{"n_head": 4, "grad_clip": 0.5, "decay_shape": "linear"}
Each number is 128 + 24 x the weight over its row's rms, rounded and kept within 0 to 255. Layers, rows and columns count from 0. Numbers have three digits each. The size before them is the row's rms in percent of the matrix's.

# q: layer 2 attention query, 128x128, rms 0.11, rows 0-66,96-98, columns 64-127
# k: layer 2 attention key, 64x128, rms 0.108, rows 0-33, columns 64-127
# v: layer 2 attention value, 64x128, rms 0.109, rows 0-31, columns 64-127
# o: layer 2 attention output (transposed), 128x128, rms 0.161, rows 0-63, columns 64-127
q0 074:147131125165121137176131139140127133133137101124150125144116096187114113150121123150121136131136108140141105091114121107144202119103105146127116127139121122169121130101083145129118071141093101
q32 096:131126122173138122083122155139136130158151132106125121128116095141123134135143167104126101131108191132171142122092144167102125088145124123139138139136129166142115088175117130154102117140108136
k0 080:110126103165176132068122140112145172152149101152133118128135202119140076109103109131127138134120128123119130150118146142175109116102138105121157123133173157097115147109140125135140124103104141
q1 090:131105154137187129088127076110128119130115168175137107120126158124125146088100096101130112131134122120087122177157110133124097150139147142138130114119114133121111128161125136159120145100148132
q33 104:114149177135107102116118126101124065091091160129066136138105178140149146134137170161156118147153106091085165116129161140150135117120125133134133155130114116126123122135127157137135126118118068
k1 086:112165130075107125111091140125162126133113167123115105076120106100116137107121132094129128109114166121129140151158143150093106111120125143116071121102101158123144069142118092097066147127110157
q2 066:104146172117129140126136108087163152126117151131108134098094153130125170101072155159135098122120106121126119146164133122065135125103111174133118107111177127151125138121121171098074174120128149
q34 084:133117153128124120105170120121098101121133169147126148117074146129110140091152129157139158099125149135111142149161148152126137166155122175089127138095153140091117102137145136100139161115147134
k2 098:161112086124120162135136129136107116129136140109185180122140127133122174164121099126131135129119158141141102135172115139138136115157125119102142122144124119121140130081131100120102137134092146
q3 093:139161162144213111080136113114098154128129135154146084115127161115123162098109103133158125143112117130162149145136133143151158137125102150103160159081125137104139123103144134145146149099125108
q35 098:125130141111118118109131090127111072086084114176099129112128112154170147128105124149143142137108096128122140108150128133125141152101146108151123140176130141122110123106106157165142145131160106
k3 094:143153147173196125115123113110138166129122138112140139131111144122145139111122137090112111125139128138126134133140146119182109061116110130130148139093134145128126131163198076128092112136152147
q4 086:117118123119147102123126142087112163120099132148136106124113157141137146135072114149116106164136102141142145118107140127138109181116133150118115117116155129135157130117118153159141138139136117
q36 103:112099094135110152099123123145105087094102153145148101158099090132134103157118099155120110131136082128194124129156156117123155130095154137114119076156175155097124154110154153120148128131106106
k4 108:110154144108160116104081096155115190164106107116138111124141155131161170138087138115129127150140095146126139103123103124137108098113119146131152138154097121144128153124089176181150114122122089
q5 105:167139113102106113141118132092143145099119175133142125107123099146060128133089140100107157136174109122114128136118097159153124128149084155129103103129139148149132126105094132127132137160089109
q37 097:148132093136145124098174135116156167131158100108130120106121115137096133130123096088108095132127157129165091176150134140117140080134153159119152141120098134119104115094113117084166171117082146
k5 104:161141123138114112160137148103125163091083124103158111109120138118131113178156135109117164134142175126090125115135110146146158161179141129153115131128089160122113125116148138134139093142157134
q6 105:161124168097135117165091151158116141126087107160137118155167164117184152122139135132113093139131109116072128127094160119116125106152135109122119161132141130106161134139114164138116133094098137
q38 101:138098104099151120167090124141133114155123109169122148147091148114140102189099110085155152140149103123124121133129141137119102187106134151138163133182133133147105160154123111117126117103135115
k6 105:122119146121142113145112089103172108110115102088164124107099099168166173068081160128122069144122107090146177113140120119115107131110070072124087118120125161144157149144128153167123114116147125
q7 097:151140150153127113066144131116132108116120171181126109081093136100144142112155102183153119113121109089096151162093145154173151137140111133148127181129118102123139125098107129138153162126117100
q39 096:127095137156135121105122136134172115143146142166114166128127106186120109115149114125136098128128146145098125145099089137113135112124129103096109153133117147124114115163163159137079134155103102
k7 103:143152146141127138128112136140133095110114110151130094137135169124153173108070151155122153132095074114158167105143156130111116100076113115145129158126145112142145153130145108143135130138133110
q8 108:099181145100124137178088123140129145103132146094142130141159124133161116127092174085094106131103100116129177095141125107118112115102088111151103087097137156130121129171138160178105138132186129
q40 116:140137123105167118122090155114115123102141098124155125129155153121168090163071133179138124144125081107106146095142112099146098124107111106122132103115118131149136144132156122175143126121153098
k8 120:103108143121144154122080111142125158122106115100137145136145127154203141132100179123117105133111129093131156079095138123103120124077108125136150138157097134154124117162115157156103105101143137
q9 106:109106130161113121083117133134129138184126129120103138111114141147118174120159098128096103114134151182134147135132150139101125082114092139114072172125140129154153095162108183121106151162125109
q41 117:124138143165125139120158135117129112165126135113123141139111140191092154111118119113102136125130166146119103162094129136138150133163122151149096162128107135158126086113089166145099151149110153
k9 115:131120117109154110072074121142141175154126123152153110101143125130171131099089129148125088143124100110135165133117132125133104082106112105135130147130153131151163135193125154165125145096125143
q10 111:132139146114152149120123062094113142163107131141158137150107145147145106112076174163120141132104122091077145126104134100126123121136150151192122143119157134141106110114104139153174125128141136
q42 096:156146139134164163085101116125100122121119103128090078119117140137145139093156166154085126171131095137151157154111169151119116076126130172179118132110120120098128138155089157151155126144121096
k10 099:106121091109154116173118161125148107116145138117145137080082167121090144112043135184114152108106116134130135136121118121113107126097166124114120111133132101107152133120114100140098142082112142
q11 099:129145145128121139143134104134099119095116132066110111147086120115126165113130118168125119117144120152137153094105119086140122168125123134083169138151177141109096146143131115137142146148183127
q43 100:122114139156149135136113134144155121109116083154141079158111104120156136126108143096130106145124074092097159119129130130102129171064149109152160152127122126141105135162145130131108135123146102
k11 110:131122142164075119117136149119157108160189127120108136121129130122068137171138094110114109133145195172112108135093125136155125119161105119098109115160097144091112125100144139082137140140083099
q12 110:120147138133132139138166122119154114173128144073122106139118123168124114154191121193137158119151152129145099136123150150165111135117101144151156110184133104115111132088140142118160169106132115
q44 096:138111079161133138149166142132136120102158140146121142069125083097110117175101108166141144118144156123153094139136148114122077078140152149130123121194102077102128103119146101108139124091094138
k12 107:138136101111182101121138097142099109128098130115140132146156167138132149145105177112133141164136100105119161085124101108164108103110127098116160122120091111088107136114141148173132154067173169
q13 108:092110124142142120111117085156101097129144154074114199126121136117134119091092122199178170137158107149115135140127096127126131142128118134130125122094118119144107135065126116097102100138096133
q45 097:136160104125112109124159194140106131117118099126171140141178136156130142149051139131123119141148110171141129102104152121162100095142111123147142130141152106143119140111148143144137155116127136
k13 095:146121155097143152102121142147106124139162132151120136103085138128122105159152161158140161172104157136164118129141139106112165166127101132148138145120084127151122078138116150144086106110105092
q14 094:130138131150116116144139127142162131156109150165093174148164140137134126130149146078065082117100139141112117175177112147096108126108173121123090104108141177138116138149112130099130102126091084
q46 105:139133130115114079110141140116139118134145116082112109092143109131139146122125121163131099117124147146175107131145085117112102148160171103158088102146119126096120139125109141145096161122124116
k14 098:154094130154100140169151136114078157120160108173140160114147154098120132138168115101115140156151125134085127105110101136114105132104102144137157118105136140115127119156117124115121114111126110
q15 104:163168088112128143154158109122129110123104131162153120114121121099130170136147097098132164142114129134154149126107145138173118159127154113112119110120139134102166120116144185146102166111185145
q47 093:127119112121100131134107120106134127149134136151121100142128128131113117107117148126112132130172138161107143165091150157174128095112090108101088087152134162171125115139161110109115109148110105
k15 097:120144147119109122091125084187171130184103111100108136115155130120120160170189119128154142143137137114135083163121111136122119153173155130147163154156120106122145138102122138116136163100103181
q16 106:137163186145122098103133126124080133101153184128129101135102070117118086174144147165106146119151104144100164101077167122116126138151118125158115149127153119126168115115115130137131107153138109
q48 111:147109089123155143202142120093095122129112178172138128139136085131158083107131092171124136116112149128156083144132109096143154132133143135126145105132155118135109116111124156122137133130179161
k16 077:121141157139091164120156120117147105095143140086044151127114113131090143153141160114129128095124147106126118128170164152100157147113141121111131140119100101131130112126113109116088110138082103
q17 073:093107049082108133117115121183158128104111121109089141104134115131135160130168153096149112125119135126145114134172116130120100130121152109100147124176109117114103119119189107100125104132119125
q49 110:114132122134114141117098116130128166144199071155119149139121134121152169108133132132123133148115105145130143103079137120113121119103133157143140100140147117102131186167146098085080115122102141
k17 079:121142174134161103100088121097119156147128116189150086134096108108140124097134123137179117131177114124095160132119141141155123129156094122120145164132131168101139108184137121139144127132178105
q18 095:093112109101165112110142091150124157126124121161122119113134190134147158096108115080129122144085127105158125138142165115126147158100171163091127123066123121126140122156149144135123140096176140
q50 120:119141135110146132106104096125120122068129121123114108152129113130137110136120161083156128137099093110162145082131131080108141129099128107116172110093121110118138157133122134151111117136152125
k18 092:135160079096144156125124149152122168137131144085161137125162130143168129121129153110077147131112131133156134123129112097116082084105110118107119102148121157113126139141157149111114142103130169
q19 089:124119126104133137128135143125110099092143171099143133176157093102103097140113111156094112097158130117156117126120140139127102167165149098156160092166134159124122131140106114116109063133148096
q51 101:164081124075105156116106142157168155122167106159155091095145100127131126114113105160129127144125080111117163134177110158111150136111078131143132152152152127134154150168114125147147151085093121
k19 096:147149142144130114104126133099094131121119156157127121117104117122150148139097151112118124147102104131103151107120133129147153132153108120156152133118129173145169133159103135170136138136155115
q20 093:146112105083126101108127132116143123148114152101146125136129143154118097105094167186077158119129113111141160108169121132147084181140189108106126074143137165120117137139164134159140140088155127
q52 124:086130107164156104143104159133130094087125133111141184148094147133129138131138171125126115122158095125118145078122155105126108143108128128126149115148110146156107170103162119114095079129153120
k20 105:162147120090136125077109127113146121141104115166160091100135140144142149144083104140118156145129121076101153123099136130111114111128171113132137137153111144093138126193126144154109176105125146
q21 098:153123163159142145097127098079145155109116145124124129159125118176109106116102111176157131159114124092125138114098094160143127116143112127137125099148163182158134145132119139181149140142125127
q53 100:140100166161158103118106116119135118139097117170096129133112160126146137097172161133170123146138130101103165129163143130154109114152102127124132127139135163165146161150147170119145101143170114
k21 090:142139146111126096123083134090150147123104158147115170100141113116097133123086140156154111123135122134073174130081094157129153129131153116112093156148155160117163123165139105147105112140099133
q22 102:162151149111130098095130100125080132117125144165132091120090144128158135143127138105113154090183103123115159104129098100161202087147106144131135156128086116115121130114149157134137111125119151
q54 097:163139136146154164089113091105083126102145119106112128137130109123135124154144186090148130162112112116111137120117090116162154132092101104153115123127105169127123143100125137175090119126096102
k22 088:114168121081129104136158146136132151143139137133113116128154135158128118108087110145094116075144104134127177128125132127133134102119123148095127153137149148132154079138111121119154147121131120
q23 086:127093096126152096100131098138091145096100120109094140152181126108126088103109113079124169121127077133159131149139104142134127156106140135126110088108146111191153164123102090165139114138162124
q55 106:113143130133143109112107108146105186143104118161130106139176143132143154106088105059117135142109082117126151106107145106127138064102148099110182109131091101120107149156154155117100111139108126
k23 091:153140161139142164137119121139115172139145150120108138155115111114139081146159139099144113138125144160153152158209070147112140159122140156150075132122144099174159121112141150138121140113182120
q24 090:068188113129104094144126133134118118115092188160127168122127119101110157096122134117143122128133144143121147110173155099114141117095120135092138129063117099112100100172150157150104110116163130
q56 094:114110097132155112156074158147139155114180111167114145144127142110148122151120122141110132170115115145141139136131175128112104120119130128192114127125148113085089161136166090125132071091128127
k24 097:083116141131054139102178096107112136134109170138099096108115072089097150113161139167146123092156160123101122143148111143137155112154144115139154113110114116136130124119105119103101117155107117
q25 101:122100087116138088026116096137087168130105105136149129163152122108145101170126112143182137145128105144146147151092135119138130121164145143169163157136127107158124135133148116142150128119139117
q57 118:113138107124110125135096099133104133095107126123113140165159160075161131131094157134140126125111087121148165114121125145148098121105136123149108103139117109142138185115146120135106088126166145
k25 093:153114115120131115124088116134110128097123136151204141151116147183162150120103131111129116152140108155171160138137130089109108131107110114139109127109127103142135145116132085141098113119109174
q26 107:115151145089150140113113130103134156127131116108163130134184123171108159133129189122132147163094111123118111103102164115117186148139144169150140134113089150139115127179138142140151130162086173
q58 094:113126108167126128122135152135110164157134088155142174146105114147124124127118129129133121159119097150115130099121095112120134082106053139140136105143090089150135172108109126121080123145090140
k26 104:137103105133134122124121112132168124146105139133143178098136150129093131128153114150131141147142139139111101167175121163125105159156149157122124161131101116129105099171113146115173107136124131
q27 102:103160173135118165132154111104139129149141137168129156183117084118129138110163133153070089120128103107156142091066178115124157127107121116124104137161135075094117119126083173095106138104111134
q59 095:136142128105102107164127165129145126158115101082116120130141167123142161091135176113148117119080131102137082107162105113146116093111112138139108088153144090144148101138132135099177113113125164
k27 095:112098138131103122102180135114125127127131108179133153169117099146155118128101135193121119097163131130141134144109149145180098129140102093106102160131104153113126163099113155137119141121109091
q28 097:177165154099154095174119133127068156104087138197127077134121121116146153081095169126144135133131152117119128102107126104136172136137111080109115135086178093154117137153107111107114130145119123
q60 095:139180123105084137136107108139107111139105190113131137143147135146126114164125196123124134100132090115130162077097131101109093142112122143161140125156129114121155129133123108137150094124137095
k28 090:169159115106138124139112095129111158153118151146142066110126077113114079148140148112145152086141141075106123146126120136138118086159114110083124146116175129126111110079141096095110124147092136
q29 116:151142136102139129100098165113143145153108161119142150098131142185130109132124154121151166171122147135115156115121070147172126119184092172159126175143103107139145086083114153149137152151112133
q61 088:160111090092155126154132181176161148105127119114210128120127122092135144170109129126153140101091113134134149140155135123102121097121136144152137128098106134102169100163138105125111138106111168
k29 095:125126112143106155121112126109138144139145123138148151108148145166164177100108155114151143178126142133120113115150113106126152124153095163132151159171123115196096114114133164125142135103132156
q30 099:125130123103158097153100133106147144106140086101146135154148108150125121105154124141100126101135166125103128107177107112118068118132112103113106145147096125095134142139132196078144159129101103
q62 088:117138118099094111115110091098150115126161103115126151139131157117133160115142161147092148112139108113152151116161151106105134129119084115185135146106097158133113126121137161115135121165068150
k30 092:156148150120152145119104164094132156153125150082141116095160051174116115082128170095105127106113105154120105136109116138160056163125120109114123104159121109153150139148170094135114142125158134
q31 112:152169130133115168127122137153127077106086171108157141082146093136137184156113153119128131094136133112146132112116109087115122102107103099105167138151105120142114080139140147164108118081145076
q63 089:129163124116105135116159116165127142136138110105144127135131147146151156105134173102154115142113120134157138099166091112134104150127120136155151160116099098139156130109152138176097117130118168
k31 100:136110116155123144142107151150134103128100148112103153123099102137142139170170128138166156086133139116107093073095146092087119082141116081146119129100131167140130095087071131150179130105141118
v0 087:105137126051125069136124160165115171138116139142088111116142113096120126201111135127129100131111121123137123095130098121118150145126137126056190133129142095132113126147135120139123138107159135
o0 094:105108094146126142093099138099119153116139142110142179150103110125130120115146106159081120150156109175131137142163119144104098126099134087113116157125100119149090167132142117095172140114126131
o32 101:113103147137175151123114140129114126147099098152121126123104109202154124127151145137173146148123143123098166126156148107144129115144125149131130125104082179153123105148094130143124125156139135
v1 085:091095146143165113169139100131138083120107113134148106183127181128129168064128162135114113094159122111112138125120154124129134140139127115171117131088128122128120155120126131095172137107105120
o1 104:160088091149148146122123130120127142139103140113091142104146139155161110109116123127185152130124094140135133136135085125107092117177118151166124166136090141143146075125113160151115098129139103
o33 105:120134193136162127139190152124107113123101125144175138120109142130088171108104136127130148117146102142132112140107147144151144122116137104090136137132162102126134142136120145146177141100138124
v2 089:144086133161116142128171085128114084105111142122154150158137077149110108084130160107107149079119123100147122132130119088129149168101126123095163118093088132140124168123181137071114103117118174
o2 096:136113123111132103083128158115186168126161111141162117125115119156107099120103129093120108152098125124142114138146129205124092126132131110139100133153115127129132139133151149155086139144091113
o34 102:133133140147140134133167084139069139121125170120128108158099116145107150144158134113150115089131142120170122139126143086148176130125141123093125122100123132121116092119138185142121124121132155
v3 079:160078098162160116131128136136172099104109098089150128153194068131132113125119119123115126106066132089137116154139098127130101118137169105099133130161147174096158123152138149126165127078137157
o3 087:165138154117128103101096095088136130143116145093131132100107140150109123129149153131133137109152147154118129162109128134149171116165099157163087166100126098159100109113141130118084105182105125
o35 104:149134087141126130126157151173128157137143084148150122119141074104137123128092064119127131132105161095145097098139115118116130158084111099094138101131132133120126124140120109169135106130123102
v4 087:082169135099142119169126130116153168109103150181150108114139087166119166090154117154162089114082126121099123113089160152104137133129108127087171129089167123136149132137077094134128154146124124
o4 095:137108131175132122115134129151101119125144126111149146170132141108120140104126114146115131146186131132124127104131091098106139185113180123132124156182158139115106164138135132124120099132160127
o36 098:109160154089072161107175143087104138107135135107163145126104108164180115085200152142123124125096149143160178108128135122116134104098107097113122170148124136131156149130125124112090148098110078
v5 078:138185178151129126112123086160160123141081135122134118102104125146115157158139121064163100129138128131125142121128140172169165129131099122134090149187112091158154103121136110158102115130120115
o5 095:132113138094078165127170085116125167138155159167128127117110079120139148112144098200158111116135117151089162109111162141120104143145141164096132135131122152091142142112135099084126112138141185
o37 094:101132142178145100134104118145147090140146110134136138157080135153113120113162152040116107102113113099144130157135104120122111142122125115180149177114109129149152142169127084119135119122110099
v6 078:143090125146115109084127096130145152131120095160127173137125114149084137153129126134171113147104098120113128126104111106121103093143143131126181156064090118123145119150107086086115113122097155
o6 095:131184167136121171148113143109115116127136086134142104083106105114144125088138125126127118146139127113145193170121156141170093083103147125121125182167132131119171115106134159171117122086156148
o38 094:130152088134143132133121097152143127104137127145127135203146116155096134146106105134134166123086152137124111134114127085117172128141087106112109109121105121134112130130102101083131099111102148
v7 072:109134109096134147150153102127123133189104138100089087157189109102121113108115104179146146127116132146157120111108103166155154114116120128134115109157142087126140147146133061152083113127126068
o7 097:154153154157128112140107115099115113149113131141124141112127147189188156106138114119093121115124138181166128163143104133139139121151116160136133124126113144159119151152124176115100166133179128
o39 092:164104091088140163071159134132116122147162122118134127173096142108095098147130086129123131143122129109106154136114102119157106118116152111119110162148088110112151101111154105145097098143100119
v8 075:114122165158127148162135152137135102181157106139115136123053109135152098121159164122093095158087115137115135137147124123140084167118116089093115143140113142117078127131130142111127115130143117
o8 103:136123130117101125090094136113112160126169170125129114098172110167106125165107112116147165121139128156150144143118071120152153110192119128088141113143133123130124128097120092138152131118104129
o40 087:150108143146168142139137138164130103149093083142151122146070109126159132095130099125094105162145116147127125134097153162079077116106166145172170149102129110134127139124113158093097128149128101
v9 080:108151114130122137121098133107168139112164144114173120141145138134130160108123119145079099140159131131161140135101111101122129119143086116130084119134128132109097147097119153100080142118139144
o9 115:135124094122133119145129134127140147116110137135072167080146137140130124162125160154135128117088119111103083141126113113137120132100147121134106117125142143152153103122126099174123072155123116
o41 093:144128134129099108127120102152115129152143165149165160174121098119156120099164157089102124165110190112105143096153087109120127122142100103119150117131159152106108165133136117069112152148122149
v10 091:097117128133120106150135133116126131129132083131134079137112073114113111134119124195128143141171156104148146132114108120147144084153121114164137119180151101081124165154160164139144120104151099
o10 096:159134137166103152162141130121143119129110140122117144102144140123127138142091172103130119116093114126114062139129140128127136092158124113129106159115101168150149083114094088153124112134116145
o42 106:153134129097143136113156145132084122183141116126131165087110104166161144129140111174153137139164124132121116127164104156154139149134136123143143145159128134096116135147115176141123152115100090
v11 077:088144109079153104151142100137132135097142164107119138127088147114118101108136098157165138157104141148147146133121133125134113132139106083170132111127087142113135141101143154133115149140135091
o11 086:105122136149178120144168099130141138148110117163136085179119119104098111110151128105120126130121142105149113106138106154102114107117153144106158157168097117138135142200083137124076155131127191
o43 106:114106130109124140098096175098124135121135131116140146150141141169158099094151112126131098119128154152113147161100143095151135147144100125107071132074084100121102128118152121117127068133107079
v12 091:146096116129136139150127119142106110134134089117136108140135126126141118112135064121126140118140149115098115155093173116151106157124111119095074140123207158145132107092120103169123127181123121
o12 103:099125135153151142096144148094101102135135141170151130130115115102120129092150130166128135122153105128139143083149096101109104130148142120131142125169073085101145168133123141097116154075110139
o44 113:203131138133075113132143111114161148170145084096172140147137137135123142168147111123142082134109152147132074115117128180160092128112100157146081152100166131120099107118081124107117135135098145
v13 071:125149140105112118041102098116148119134169141137144156151170154127142093152134127088094094121090131117168133110182114153169145121136106135122156124161159142149111096108113155145118133166161092
o13 089:120110198090145138133130104167098132120101142079126137138114155121167128114097105161151142161126150185129107103108113134107106117137176119115109153124141118202142110105111132144096116134115105
o45 088:172153122163119144119069139109148111146161151135125117130095093131074134136111130099131116104137124123115167161120123124145154110095113135141159114110121113117105104116161109130113130140145142
v14 085:158108161158133111106137109085123144099138144116159097135134109173146078181077144171119112118097100116151123115158071107151073152117128112141124102135189144127108134083144112133151154099126145
o14 096:104126113102087121078116143149114159108157119101158165118145113140124139165163145145111101143125177132154119123108149129113142123123094190153114102169103155131151167094177116143047108153118123
o46 104:139119119131136117121086128138157138124104168167141138108136093120164117105093065138123098105151084122138149098154097122134106080151128128108116144101159095138117118147132171160182138121138120
v15 079:127093118144110178137109154136112093103108088173124140143132120149106119071142124111115100134091130137115119174096156098127107186121144115127149119112126161116143125112160086110122102147116162
o15 085:164172121153114102125126141112132118121111132125121154076142126140129177133141098163125115155151134128137148113128112128120139105097112107163118122129083115134151118145126087138132151125135107
o47 098:109117136132095136145109130153111113091129073151125117169101124126111143147150110115101112095108124139137134114121145117166126105122130125108135113159158140102129097088165131121077122128137126
v16 091:151109144137153128193135149102086129117120131141144080119098113123149093121117146110098154111169123133156129122095143156170106109147113123167179104100173127133132124168125060160146075119150102
o16 095:110131146095102163128122116152149118093105134162143133077176134178177139133085102140162134149114105098072140102101126132117130132135128151136166176159132110149147118137102093115159164115160159
o48 097:153128149132106129139145144079074167174155132121159125134141136137149102117106122144101105100160148151171118138141103125149134104114111144167118111117150125139124086157133151189125127083127154
v17 073:184128122115164142119144141074121141156138130129144144139158141100132148107121094099093141137108105132088150147134136158158137114131126142127145174156137136122149096123103097123100122136159151
o17 098:083137102153141131123068128138100135101143114109131111147107139076133172129116121181117166141147122116145132127090144107109138122116142122134144118135129081132107107120146135142114117103132105
o49 094:123152144109105112129166108153129109121147119088136147154109109106123142125111130111132120110149114156132119068140135097142120152152109125095164171125121157108083143134131165133114093133128182
v18 085:127132130056132107167144120147127112109155090126113156169140116151108079151140107097138086091100124161111120118125086115087112141141106109104146120114121079107144136091102139097130123132152133
o18 095:135085141101111169130085133117174139100125107141144145087128142119142132133163118175114121153126118112113084133159149138108145157105141162099102083115191151092111152102135124102156110135130122
o50 108:126117135132137097157149103155077098112116097112119139156074123143122142102132122146175099118128109149105132107141159125153094100112128064129134135103067103124132094113125098122102112141138098
v19 082:097172123114130114181134143110145127090108164148133193128150165125118131124138126099130105126157149140122159143111128145150049103082134139155142150140143120124116094150156110155137072136164133
o19 084:137093095146095161153139135142129115155100151128144140160152115122130137109092169122133112128138160135113152146124144076097143084105088135120114111106141150178144112158145088131146142108135085
o51 097:115089167127096133123117090094117162121129134121108089086158116134113136101149116118098146113120139125106126131098128131144135140156151130104125152115116093169126069159088102132107092119152148
v20 085:087101129140094131099133120111140128095116149138122080129106141127108110111134118121107155099141108109082098116070163139093099125139137121149115140134156205138121131174093145100149114153153120
o20 090:094122166159158160131134123163121114093080174138125117148126172134155113140166132106126139130110098130138109146142142158150159161117140115123134188130098116127115125139153126119140142065149139
o52 110:155126070126115126108152125102095109148108115141117131136164130084117145114087105125140122088127183120141135104094126093067128112157140136086123141124169133101159170130124124104151155159172104
v21 076:170130139063141167169136078176139101103127132121165116107123127126133151117119105089127108134128124126163164114160129118108110147105119129059145121114107121136127131083145126141124108106154135
o21 104:090121115107121112119121162144137150132110167106100124106171097154108100166112103137135086104108172115162100081147107128113133115101106142097106109196122131129165131129165121151110130155146139
o53 089:161120175146139140112151130128103093142132118124200108147112164116122138143196154126123134149138120132117167143110118123140173144150107120164096180093111157127104088152081112142118099114136142
v22 087:189167125128120123129153154133109133125150128096140118142137118098119118196121127164148114120123139139133140085091104116144122070132105137141131145145117135101151122096154168146147148106125088
o22 081:101127151131115159170102149109144117123141142123151103105166109157154121160104137103098126106126137094114125110108091106123119117106119165161125129176183109127096117105140093138078102108118129
o54 107:179149114107124108116079121134127164133133152086131154113124175139109135102144133140161120153133134144073098132106119139121117103206070138132126142073123154110165144099147116144142106149103085
v23 082:103134140075092112092134127155146141163138095090145118109113136115118111113122133167117120146135135078159146143124081127108117145126098138159145137154136091118149121171106120145098140068124102
o23 090:120113135127143107153117136163127114141126143147133181124145138105148111120109088124129160125158120127101098093127133140123121056120138124078197109103144103129133089149085142125137113173119124
o55 100:141109078179136141081123112152150091108100100121108106100111160184149169137155104168169128155119121134142184118126100086126121135159108106146122141143087140144100135117155092124129122101173097
v24 084:096096143145193133126114107167135139140145142114168176113140163119132147110161107141157084144108122147132124123125148098085135119113113148111179127117118120104132126135143152139164161111143109
o24 098:153111104136109083095138123128112116131098157156114116168115130101107129131147135109094139144129123118134138113117124122145132111108146110123096086105156140096099103107104158123094102121123105
o56 099:115129137120098158138104111145169122129127116134174137093146162158138155084137151121086132119139127133092134141114130114108084137090112089150094141163093149111131177120100129107150111098123098
v25 071:097131110137101134102170103154170099150102111125117168125124134192114139163085118136115123124131129127173129123129137090110147137154147122144121077141139118063108126186154130153159096116121147
o25 101:101130180116129122150149115175151104104133128133121097155123139104156140120156136103114093095096105125136131134115169127131082120126133130104093161137122130181112110087131170115118118153168162
o57 093:144137106108137109138078147090120150151130130160094134107147149180167136142109094150098142128121153114142103143142091128119169120121147113136147086145122132086170099176137146130124131152137089
v26 092:130145136176148088201100101111164110099146132134074147133082149138109125086136111154130127125125138142136132145145132128127136153120141129134120120143096128152144117131160087150106141124157158
o26 086:152122136097137160099119108099155116125129129141161145108140173172131145151143129111163094097150130150106105125119138145116099095126140132188137090138134136095122092129147134131141184148149142
o58 111:108128133115118096113149145128129154141135170112076102112119123099133136078166122177097137121134160129143154130119116130130147145101154123142108106096130102114114125170101116107138059123086103
v27 075:075179157124128116145114108126125155118157152151134132105144100107117123166133121128135113104115109141111167139131113135117143121144130103125077137112129160124161132135125066136132103112101144
o27 089:144100093109136112137142136127149144161122132111147173101109139191093127136120109122103114144101146116111188125145144143141074136146137153129143131124166172143124085108123118184147133108186109
o59 099:104151103098107130131152135115148137115165095109152094129133143069159161131136160137153106112130138143129187126147146144090103130114130105123101093117115096109151164133143127094135148114108154
v28 086:109135131188126151093103115127161132099107124096143132142116116111143132131113133111163104130087100104115120176199135127075071109129079142162123135125135156153135109126094146118097098159123157
o28 094:143135140142136115142170118140165109119084142133081127128123141133174147133112148128109157110138090131182121131124137116171147092144151130140112123181096073137161088118128142146118132105117154
o60 107:072131149139099148126076118122097149101147108123107114156115083116130139118136125091118059132149123148123191131116138169110095161110139147162135143085160158131092128102163128115132124119128121
v29 088:141100145099139094174121077145152148156084096167154167138085176179138129087117094108156110162137158136094137145165094158127120097127125166106096142100106120142071125123152102132118108176124119
o29 100:142153131139097127091184131135151090097145079113126113106165115107141151131116102136117130113124133111152109117099159094160144117135123122110144110181083100097161110114169158135116129104146084
o61 113:089140109111164134170143102133119127152132184131142121144096136153118096099161140138121143140115114134127122129150093137148129181129141122128154185087154114140100147141096097128150072124119181
v30 078:123110088132112146102136117150110134138114143165135092136125090074128102132125097136126158119113132141178138107102116135123138139124159120101140137100119146143128106115093139145089124084130099
o30 100:114135094108167115116093132120147118165126080118149145137113172139114154107159146139101146125148108140097094118116166129128114116146102147156152089113131131125125137121088123108199167094089093
o62 096:146097124138134138077149112115116126136124144157103135169103091114138092118126073155153121113122108106128157148139085141116112144146105132111098173129103145131103119157116146106077129169128158
v31 075:153189155073174124131145130123091129135108113131154107156105175148147178092147138133155166179114143153124110101105085124134122095140156149172171162133116128118105145119144113111138154138137125
o31 090:105184145119131139160069134097162176130135129132130133151146133133096124160077130125127115130123133096095174134124140125102105139118123125115151159136110097157126110163109112130086158114155146
o63 097:146109134086148122122172141138126115095113119116110109111121140165117129055164152104138140120117070133134083150122107130141132121173138139144133154119096125108110228097117201138153129108141125
q64 043:110130123146145145166132081119105106121144144130121092127135139100140091128145088082125140115118108123147108143161109114122143137128166123111187147116120132108135133113071155179157163141145133
q96 189:111132152138137124123158135094173123161126171123120135070125145166089148148144119142118141127140168146110108152136156150134146122188118146132120192114095136154135064126116124108123153117101122
k32 140:121147146123136128109167166098179139151145163119117140069123135162065156163106136152109145115144167124116119147134150154125148122171108143104129173117113145130154084131118107110118173116100119
q65 074:146156140149147141079117180122115188162166163148139143149144132132113130108133175114125133130144155114158164159102091160143138119145119131149097143162132147126178115141163140143108120168113137
q97 090:155142095127125134174110126142128140136094097128169133126129132092147110136107140126089177117091078098128143089114119111118149119092136110145117109142154155135135171134151102123131106134128129
k33 093:154088087109143123132114130146090140089106102108094143154141116106179108134144162134149118162096100096145145100115115106128125143089128105136129108150134092118128171145109102126145106125149146
q66 098:153122116140128138082115137168106186154104102117159122129139114150143121152137144073095089127140141113143096105139109114116138139133138110136118117136140110140132111140109169143154165124124195
q98 068:131139111109122108138161119105130161138106125129126165148150129132131169154139053130154066142107128133134118100118140132149108150079128129142135098129098096122130112171130185126110149123126169